Weights of a small GPT-style language model, trained from scratch on English Wikipedia.
Size: 11 layers, width 768, 12 heads of 64 (3 for keys and values), MLP 1536 SwiGLU, vocabulary 8192, 71M parameters.
Architecture: RMSNorm after residual sums in early layers and before blocks in later ones, rotary positions, no biases in attention or MLP, untied embeddings, normalized queries and keys, some layers without positions, some layers without attention, local attention windows, value embeddings, a smear gate, capped logits.
Training: a variant of Adam for these matrices, 561M tokens, 4278 steps.
Each number is 200 + 40 x the weight over its row's rms, rounded and kept within 0 to 999. Layers, rows and columns count from 0. The size before them is the row's rms in percent of the matrix's.

# gate: layer 4 MLP gate, 1536x768, rms 0.0217, rows 838-841, columns 512-639
# up: layer 4 MLP up, 1536x768, rms 0.0208, rows 838-841, columns 512-639
# down: layer 4 MLP down (transposed), 1536x768, rms 0.0173, rows 838-840, columns 512-639
gate838,100,257,217,180,226,185,128,225,161,230,184,194,151,227,200,157,187,182,177,213,178,184,204,142,204,232,174,236,135,180,153,235,145,163,221,210,199,192,146,150,145,250,225,172,199,193,243,145,177,274,237,240,133,180,238,257,260,214,191,175,211,228,240,136,199,249,171,156,205,184,231,246,209,168,219,166,194,286,215,233,227,188,266,254,207,235,224,203,188,204,200,223,205,178,208,233,218,173,179,266,217,214,211,197,231,201,145,198,231,168,192,184,198,220,204,227,207,165,227,252,177,215,171,271,189,211,166,227,210
up838,098,198,219,249,188,197,183,236,215,254,178,174,203,153,166,209,252,213,324,152,258,207,278,224,263,221,198,198,232,191,202,141,179,183,140,196,234,176,206,250,149,242,192,181,212,159,224,207,177,202,270,160,199,199,229,205,228,141,231,193,136,224,209,158,212,214,205,253,216,250,216,184,189,257,139,233,189,159,191,206,139,209,201,163,138,158,126,214,219,204,235,175,271,166,244,222,185,229,230,207,255,209,197,193,274,174,222,182,234,169,184,193,171,244,173,100,159,212,164,148,180,146,181,219,158,214,261,233,202
down838,100,187,122,220,213,257,131,181,206,189,165,255,200,258,186,163,173,133,142,228,174,237,153,152,239,231,224,215,158,199,142,202,183,213,189,233,127,196,256,192,228,184,146,169,179,244,171,169,182,203,176,178,185,142,202,198,219,181,188,248,250,211,221,140,180,179,207,219,207,184,193,212,313,244,200,118,266,209,166,185,200,210,184,268,261,227,230,121,209,119,252,219,258,161,195,162,236,250,119,245,153,221,165,187,210,215,229,183,226,119,220,187,195,224,228,217,201,197,229,207,221,240,268,180,230,125,202,178,196
gate839,092,216,119,229,198,196,183,206,223,167,195,194,203,183,177,180,139,236,158,156,140,221,125,184,185,224,224,176,186,182,205,225,188,203,159,190,219,190,204,245,158,137,205,192,215,162,131,246,186,188,227,212,177,192,206,207,213,225,176,263,146,205,192,225,156,259,186,196,142,144,165,297,238,250,132,206,226,183,231,223,328,154,187,177,191,204,227,170,227,240,203,153,180,205,211,153,132,203,246,207,184,216,174,218,223,193,125,217,225,195,177,157,119,224,182,253,288,237,214,191,202,231,231,207,103,218,222,204,184
up839,092,139,214,213,140,81,200,182,184,243,216,216,186,145,262,162,234,192,192,184,173,177,199,153,137,205,224,239,157,186,193,219,234,156,168,177,254,123,203,265,166,158,222,186,207,98,170,266,202,165,176,174,179,166,173,174,202,204,204,207,204,169,153,213,224,156,208,171,218,269,167,227,206,202,212,213,229,205,206,179,215,201,193,277,212,129,240,270,194,157,192,191,216,191,183,201,143,180,228,154,272,225,101,174,197,133,220,196,224,247,250,150,252,189,188,141,223,193,190,147,144,242,251,205,157,155,236,164,232
down839,093,173,229,133,213,228,209,199,179,226,213,156,236,168,167,256,159,187,141,152,229,192,166,196,184,172,174,230,194,207,201,181,221,254,241,178,175,200,161,190,172,219,263,215,172,276,241,206,224,241,151,190,207,240,211,280,252,238,224,195,178,203,271,119,192,181,233,204,108,192,202,247,265,208,191,169,222,204,177,165,220,226,242,193,199,225,179,175,175,208,203,169,193,163,201,173,280,230,190,216,195,156,229,197,185,132,156,170,247,190,173,191,204,155,233,190,235,285,245,187,254,163,179,201,191,217,192,153,259
gate840,104,190,232,209,200,178,252,250,193,196,145,170,156,181,153,222,212,127,190,210,166,182,240,259,129,242,255,205,193,173,189,234,152,151,182,245,177,236,242,105,256,216,239,133,223,232,198,190,162,185,204,229,203,164,165,297,166,210,167,183,147,166,226,145,239,115,167,186,271,245,167,264,166,132,184,120,273,215,222,196,277,212,195,215,170,277,148,235,168,211,218,224,239,223,244,268,188,251,267,215,203,165,193,168,179,197,154,149,161,195,215,179,177,155,210,172,196,301,270,215,174,186,140,208,220,197,148,242,202
up840,101,216,197,214,310,222,150,238,277,202,216,229,223,170,168,200,139,116,193,181,206,186,195,253,175,153,171,230,148,217,217,171,237,243,217,209,201,189,205,183,262,135,102,153,189,180,202,223,244,163,249,237,133,229,190,154,207,260,206,169,174,192,185,198,292,199,230,197,185,216,119,210,244,175,223,227,203,154,285,221,242,185,251,165,156,257,137,171,144,188,167,172,233,203,261,285,202,203,175,214,179,190,169,216,203,247,178,228,136,204,178,248,225,170,297,295,272,215,199,188,270,231,193,176,159,276,158,262,197
down840,102,219,202,215,219,160,171,238,207,185,161,239,191,219,81,184,239,165,220,240,153,186,268,232,157,180,171,188,193,178,182,238,222,159,221,248,196,232,206,218,218,206,166,231,218,226,163,227,216,204,173,153,204,200,253,204,140,281,236,232,248,171,262,216,170,181,186,172,233,185,187,214,226,125,200,120,254,197,105,191,222,150,185,162,135,220,207,223,162,211,196,178,198,200,223,155,199,218,274,135,230,170,200,160,215,217,209,235,269,217,219,220,144,194,155,185,213,234,255,143,187,181,201,215,217,121,220,231,224
gate841,098,190,203,144,267,200,189,207,107,290,201,110,188,189,185,233,215,195,195,218,207,230,207,225,191,206,177,220,236,194,191,188,184,208,208,209,187,134,218,172,222,220,174,157,216,246,194,206,190,229,180,263,183,237,164,192,236,204,207,134,165,198,187,251,220,168,210,164,264,205,227,205,201,223,236,216,167,200,242,239,252,244,213,125,139,196,200,236,187,154,132,188,192,197,254,201,183,233,180,187,211,189,220,253,137,230,186,210,201,162,216,258,181,206,174,197,260,121,166,198,122,207,172,173,208,145,209,182,146
up841,099,185,250,242,223,238,138,145,222,190,196,215,277,175,209,185,218,121,208,214,228,214,177,196,148,218,228,157,180,218,214,224,294,211,176,196,189,201,173,254,274,195,182,224,295,257,152,221,117,253,189,165,222,181,231,254,243,250,153,223,159,213,217,216,224,233,204,188,144,137,186,164,205,160,214,266,227,197,228,224,208,235,236,182,161,172,293,178,241,186,182,132,180,237,198,132,201,156,177,117,197,155,164,210,186,202,169,271,247,116,268,263,207,249,124,172,135,172,249,95,134,155,159,267,252,150,210,227,202